Weights of a small transformer language model: 4 heads of 32 (2 for keys and values).
Each number is 128 + 24 x the weight over its row's rms, rounded and kept within 0 to 255. Layers, rows and columns count from 0. Numbers have three digits each. The size before them is the row's rms in percent of the matrix's.

# layer 6 attention key, 64x128, rms 0.174, rows 0-50, columns 0-127
091:155129149175137119152129193100146146184116114117155098134159137090138150146138127135116130091095119120116120135104148134129124146110167110086131135168130158171155159094107120159083128132125117079143102137109137142115135176123134114112100075120115137144157167147112142140133065160122166124083131170140125142131132093140124121148144094084129145126143143138138088113120144129121154147165
078:093126127135120125161146163137142132156119134124060090120132127114157156060144141114137131127143132156131084144130104155111153176145145101130109106091129103125165157113135118160118061141106109096154127133132165087129126181124131099139140137133115117139134137115134110128131109139132129069104162164115154120141170137128152168131159165138108116158128106133150153153172091156103135107156
074:139094122087122105101161101171107145094099171131114156171110138129129123110130081137111162131130127151126144147136093123121133152121123122140122134120132154120146115123125157116146153059137143135118154184136131094143100130129162127151122140126155129145117137170078041117111140137133144122176148095137112125121142139155179113142126101116096153118125117115135122129160113072141121191118
079:127180104169134097131163175097153089095080114122137134130157150136168096125108168133089116176121159136119089118148140105099114132140153139127111154175115146168124114117100121162109114163158142119125073108129129082106114101138185172126094136126109109114109143131134134135111120097111129128122124104117148111147106135134083134102114103107122114134143109125151166110126154098163133147169
092:101138143147152114121135166139110134152138089123153088106160109099132066111143133166117088099103121094144140080109111156142133094163161120140138143158109139149108149129095100107136125189100125138148126152143095121108143129161099139106117158159121140079132140125149223124152147109139128139097105143108167126090137137136124110080135118135132129148154147128132142114122117164138146095136
080:112092108164086115126129101150107152127179159154136100123152118146103128137132172093127132125158136100126136123172128105117126101152110147138150127137104135097077167143132079136140108155134136128165121123100148100190147129136113133137173126117161134146132047121159134146105161134113100138120113148147121133087145096127148141160088161161164143112146139097108118142128121114139074144137
090:134095131110119149114141094110135144120152119115148076113087130126171151120145097085130117139129134133130089120126114068116095155107078116103120113102149147137125114132132140122112108115126144084104191135147166132139118097145138179118146140096164168119152104154153121184135156146132138103142113145160077115163127133095159115080171155133146125138146143148104115170097126122119103146127
095:169123130160089137078138100145148160168153106126160063145155067143129115129086176120105176130124129147154109127159155125129164148140135113122152142150115109116111123144153103156125125142101127150123101132098152122192164156112090121146143138099130142144132104171131119104133099128119099151116149095137100150091104159153136117135121131108124153142159140128137117124127091141118066111146
113:161136101102162138101128142167125158139153099132104178132141091099144111144180130155122120076093122142156160140109062168102138113115167134178126134112138086123159114141139133146114134135163115138113104151128096094091130105147110098140118108149159117124112152141130139086151118164144144118184088138160087131116125091099118118087132137100118155126108107137133113119118121149169130137138
115:126126122139083144121160099126117142145137165153105126152112145168138108115114138137089176136081172116131139170171152098113126127117086135121111105141089182137086150154109096141086115121129136153159126143130141144145083158130133124159132132140108145133110086185098096119109107144114109133131150174162103130130130126123134125137110119113164158138124136155097081124134127076129130152187
145:099105112067139155127140146097167150103133102120135137117071135152170147169132091138147133114139114121145160142122112108141111096151095107140145149148143149091144143106114107125115150122160143167166156155109151150143104165143132176106120164131149155129136150093074106169144139116098149121110143146136111126136105149121115123101174130089149143144081161127112154123108119097171133160158
097:123098147133129150148084119089156131167148122104070125098130127135142103161089140078098140150128145158109103129127131130169135106159104139130134092169167169112114157128153143130106109111158121135130151122119143127076141152149132135137126109120140143122183120109113107112151098112135126140121106157160166095184115101116077087125146158151132121162104133123114111139116123180103167146163
092:136158127094151118170142141141113094126137126123109127140108137135081124110130099168148131163104124131140113148143167148111123149096145111166081093141143099110138166153121163115122084135101142121151152137120086138209138128160123124158130160159144130122103111143139145125123123140146107082111119132100157085154139134124123156158146138102180062109122116088133139122134156144077121122088
089:146122124157126142161122116107111138116161112103108104137083139130128131159121104150127127127091155155151107131119103120129075150118138148115153164112139115125139137115165135130183131119162125151163163176131100132085123142131122118105077102144157192066144166067082108119114108141091145136129128134143139134087134127128128092137139142137108115125111154181119121164121123160112135143177
098:164103107155167111116138159105135113100079142128139105162123128122191146125133133119082103117096130120118141154142118120148143145113092151091113183164165114105188129093144137139137114147079147124154166128141157071103173116159120113149136143129138147135108147130130151108125091139128143117108093103074142143116134155115129106110159125153119101134114108139156121110092160179125120140135
096:120138144105134120149120119137127126108116139166100083102122098135169150109138170132140179092088175090104106147108138125089148109142116137111091073127120111132133167154114129130101116133131119144121128137115132153166105169116142149167142116128130123188173100132140105147108121149153117129137173111138106108147170134124110151144145142092105118129117079137102092171191087124117109128112
084:099099107139122141103123133152162156071102142109153158092134119095114145149101149111124143142134144115161139104107122101145139142123131165096123099125132137099157137120091139094131155141108133075099159117123106072147149092176136131116107155086127111100136132099162150126134134128183154097126131121141165119147128103141160151151147106143146121072128146104115124137085140187132114093091
100:103132106116128146120083155189138156139120122118099138118124133091103150151164136116154160099153106112117142106135105125113121112109120096136139152138121126119110110151114127091119101152149085150111122126128143166137148192137151143145178142153102114120103149136088107149160120190110151119126132135121098135125098113162124122140151138051139115082091122099094139118119105138164122190107
118:135154096088166144153145159156113157123140105116091162120136132081144134120134109130152121140113088110147129079118084176126117106099161102084118165115174113136126090110139165119132138130089121125122136146135124130106135102122093113127099165168106113142125147133131151082126120158173126130139118117084104158130165113116115128121136132134114123154149135119132154142119158209104135072100
097:074095150136079121057145121168117157164143113136140070113127093123109121171143136118152159134092132157139168123145134133154134154124160136145124145082117121123119150103126170112134132118160101112112161142118098160148143149092174140132112133099162125167134156153123130130187125142135132146108119128137105139106112124127148147108123111146170151125090114101103149133083152165140129089139
125:132141111138071168122093166139096122151161113111111119136110097146179163129125158098114166093164152110147164131123134113134104131122113134150144131117111117126146155148126085125114115144177115151085124138131163111142115183147160139160146115126143140111144114123091097159164133149080114163112138116138084129135131110114096117113126136056134124093131075126099094118118130106147097116107
138:118108125171096114143126119103142086157170121156110132152107126152167130117090162122097160144128144119118102157158155097110114132148079144134115102155130145165102153124111097172146129120165174115167111131090149120128092130123161146124109127088149140131170111075088112110111127117092102115083142146118159148144123159140104135124095113159132159153120118148113096122179123106107159139149
105:139154150142112131125132144129104128133136176207130133119138124124178101127131179075117179135141132124170097146132150090089116125148088119190103087166099140148097145135166123131117122137156136119114113090082153124155112119111126123115121126128185121131157108132142096154154127142110133092107144169138134154114131129081129132148092129146133103155123162098131156153138141102140130109127
163:154142152132169109140137143135097105133109100141140145108181125083105123097165097129154078125117108170099134098120118148128159125096162091146146160112147109113143099110121169118139119128088110125108164112153140141093172077133096109131114130136099125131105156145179171108133122126166142101156090099109144137129137108122123129093162165143103120125158098143168111132104139172133138132096
092:124180146149111129102153102110132137142111115130124183117111110124121087150136100175113134124106105111164147128108130105124106128112134102176095101112150158138126095133120125087127118138122129153126152132160094108136092085143129100142118149133054136092123122153071123114145135100154119162119145133071109122104121119109144131093138153116128101126183083136164114136145109151131171106172
093:104115167097139128105143107142117151120095080107088130131124144138095132132125123138145080127125082107121141139106114182152112146096126150132136113130148090126189132148152157129145165158141147144142162128117155088170146102159112090116140158153109136159118166160107133107170144165168149118167102142122080130155130126134170134104085155156131158130116136107139117128120119130089110108088
109:172143143092168107146147128134107153139099093118102112166142110101151129119119100140105144141140141093117091105104134122108144137120122106168122075087119112133107128169132127140080116122144124149144171123142166149072142135160104157107113119105146144067126128147127137116119131138090150102092127143113092132098120151148138140095149112043119125117124160094145110136128131117132175134167
111:143101083104158099107144156153133130094106137146102145090120152147160147139130099138185107112149075086107140091108138133146126104120138081118105164155124077139160118089119127123132147115086132132120133117173101084147108083127124092119088129117148111139120134107156155146124124112165146114098126131077160125127121121129135162120163108136087110107143125137104162155086150163124147113128
092:117142122112136098100116153215145133054111145143118132118109124102132135108131134140146101147135144094136115105104118132157167129100131133095077154131090122162166157113152164136148161124177162167108119187136117103131084108180119149126132123146135119122094092143075121140137149137153133118119115130097112120169116125118125124119146100105120149123129101093119162149123142125119153151144
106:115130086144096135121128126124078127122108174133101134098145125141185161149128140129127145104164150064126177132146150099114122139099169129129088128167095097150140100142153112152120170126126125178099111120146083118142098155120123086120134144118116118104118109152108100140119108134126142128096176153153084133115101140159136106154093130124150172116121137167119069121118143096136124135139
089:150113094113107142152110137140119126163167127144097134073081100153127123096099121152130181113122138114123138102095153133114147115116160144138155117148109132146133162155094149128185107109110129166070135153164103145140120134121106100109159125125140131103113147104066110119167120139116105100158120105156134116145139121111090127144120111077127141073151123150122123162176116083119107115142
120:122083127105100109120115116070162127096096147131142128086078147132180167117094093130140114145135117127175131164108108099142129141160104134164147117161072113151146170112118135153109117120137148171126142138140131113116098158112164114138146131130136145207155163079113102168125120107136122117136122140132155108168126174171135146148141138134119148122102129135114151147130105112116110127129
121:098109149106145134129171118122109109126138148117142102121129130097149128133134088141127141113120137105153139117078092162163094122114112130102102111120079118144178114130109143124076158095133164146145168177152108114132089160168149149111126130118139115133119154143110113178158144134118157101088128132113143090154163136114162136114172132085092168093141162107145112149172107101132147117108
095:114138134133138168153156145107155112107102111152134150181127128116124136143116147124139103145142121152112121134144128121116149089169077096146159106145169133134096111169142107107155128108164086131119111095162187158104140104095130102113143081138102136142146092151114122086099118094134119110172161128128171169120107123171135105122090098154105107130090098137107137130115089107153123108135
117:114149118169108119139136136123140111092127138136119134130108135166098139111072159098149154156173154132074102149099164121145133118167128133119094089111138135157106124137152138097121116069151151151133121115136157099128124100080164146156142085105135121121130078146098048128092126128097096141143164098160134132134112122146125163143095155112111115149116125150156101141134120118097121131121
063:123146141121118145169119141128095108124130128137115117123129139111131149085133102108134108165149177124131139128092166153131143112152144131112099094088125127187152121127115167103115148087130139139104189142167132083124089075112146153147118111131122119099150132137174128162123161088124114103086132104103145087090133175142149168101153112107130145138115135106142082135136121082123154127148
132:151123143113151144116135151138114139168143107114135115140141125097139117107165087160112075125082087119175153071138123165116117136121146119131154171139111109114151131110109124149122156181101131139127158157148107119105117146164075129115100161170109133126115165112154205120161152123155155137107094144104137111118136144125142102103170112165143153129141126101125176138115149131135142117115
056:121080118138099125119112097115163172121154131127135134138147121138115106157154153139123128089127107104119152135186113111138138118104129120138165164164153099062119155146134076117136104175111130109152084104103129173144153181122117109096129157146125138159115113085124152112128112146112098130147086142170109133160115098131124080146115119144133123142155122146097117122110134148157089081137
087:118087128126128085143139121081108111156139140124114151113122123138098124090155105162132111146102095139101111142115146133142108115179115138133140177191116157128120087167105121131074132132126131087137148155124147118129119142124160146071126148129106104135075120114136140110113137092128150114108123101133163140107161126110144134061117110151098159066130115110114118134127147103094134081157
087:135147126089115131092145113194139149127140105116080146129136128111097150132118117105171124108133110120115130141120127138119146155120133099134176134081169144118126091135098133097104091129124089126109128102128096127127153148131170144130140058146169172134156134078091109132128143119135152154150124113147078127103155083116121108146168120075101092125115128112144124126164104152095131145152
112:138114145143175133112109142140112085176170096133136100087182156122111122102100121117158113157143135117103114112092098170181126096113156110134099124125136109144110118116133172060090119129118112084118142114135125113111187103107107127149138134142125097130128131153177176148129138136159121112111125121119161122120114137123132159132145164111133097073130172111142111101150143150121137119108
085:191089151104121076103127112106127112116097132154099102132124140115151133119131157128165146107139159133105160130104125143093117144140086140115115123115046116121078140125136125142144115138148134143149118102118150165196123159123155150148145131105104145182159119080163113126122126137127151112135131159108137083152120104132135132173116143144137167156111159142102092146132126155145107132096
129:117111123129077111110125131124151145110140140127166125126068147134118138162126134136099157125124102138150153143165140072065128159172100164122154143122116145093130131118133103173148099152171121137103103123086122163176105181114157139098136145143134160133118134109095108145132125162097149118123130169122085116141113123108096120135130108123181165146116154135106118101164112089130121147130
091:104136160106159140105105117144125119137128133070141093156125158171135112110107136166085136120109153101082141130151135145153125120129127134104096155143136120135104131112105110138153115155126173151154113132119186087093126195096104122147129140147117108077125104108113126122146105150109138151101115125082124203142144122151119145141137143119112130135146149107119152104088129121140110186086
091:091073131136111118129138115109089095159104138141190087153166114126163148158126138091104139118134156138140142119143116081118123117144107119138125144176120109111110149151123116123116127129167128147096136110117142136139127151127150103124139104137099106116127141124130127187100144160105074086118113144166130140102125169122140145188100162142168115145155174159124096140144159120158105159160
086:123167145168112151125112115079140140154127104120098113115126152085093127130121169140111140139132123159129143134128094116132125126120194142131128120110131098130097096099095138079123112134123124155171118118126126178102099109123126157158103122137146110131167083130143156149145177088112138095120114130112129151186116142107104125117127171117142105139125120122189134141133113171162140059147
080:115118123172127114147103097144120095111179176145129127124143126119115119161134130127122135084171164140117112155139160146124146108122146120085116119087120071117095153135114107123125169144140161102107096126136090126118162115089090148179185124143141107154149100117142134154132145123106095078092123164116136140153127134140110135171115164162161116154103109126145126155150113093151108145098
081:113104168152123138109123140082138135136160088180133104174159125115139089130118145108099107134122132090137171129133146136142095106133128097138131136118091139123106092133116121120108154111144139102135138133116162093152157099140120130140101137096157105145150110114121147130130170161123177153074100159122095115100122127092145092136109164090155133112128136097070126116149102164149152099185
090:154137110108111148101175208202111096132120107093172151149116137111093131133132134169125107132095103106128097137091135144141095144153160134136114151106129129126105128110144127149122141120169126124142111126113136121145132134159150115096114094113117160117137153133101095144154125125161146107126106162093138146103136116120162136146121125103122133077155136168180172140154143168135127183133
089:136136088186102101138126125118170131120161123125169171158083164128149121141141160115101142129119139154122095140168156101112165146136096145094102147125173124155120099123159149157150110134149162119150075149126153138127113106159138092123136117124160155177144120131103125107152173119125094115127127134146136105127110122123105118120149117125151098191128133165161118134189120132155101137159
102:168103151130137138134124127137114168137146116113097070129101152166143102116144171155118046128111127076105089129133122135135127106122101104131131147153109144123134114132146150118099112130111091121153128136126106157193125134115127113115143112143126105151107097141112136118094148146113134170123089132151124107156079095103114154123126093100146129070108134120092120098091125097124123070108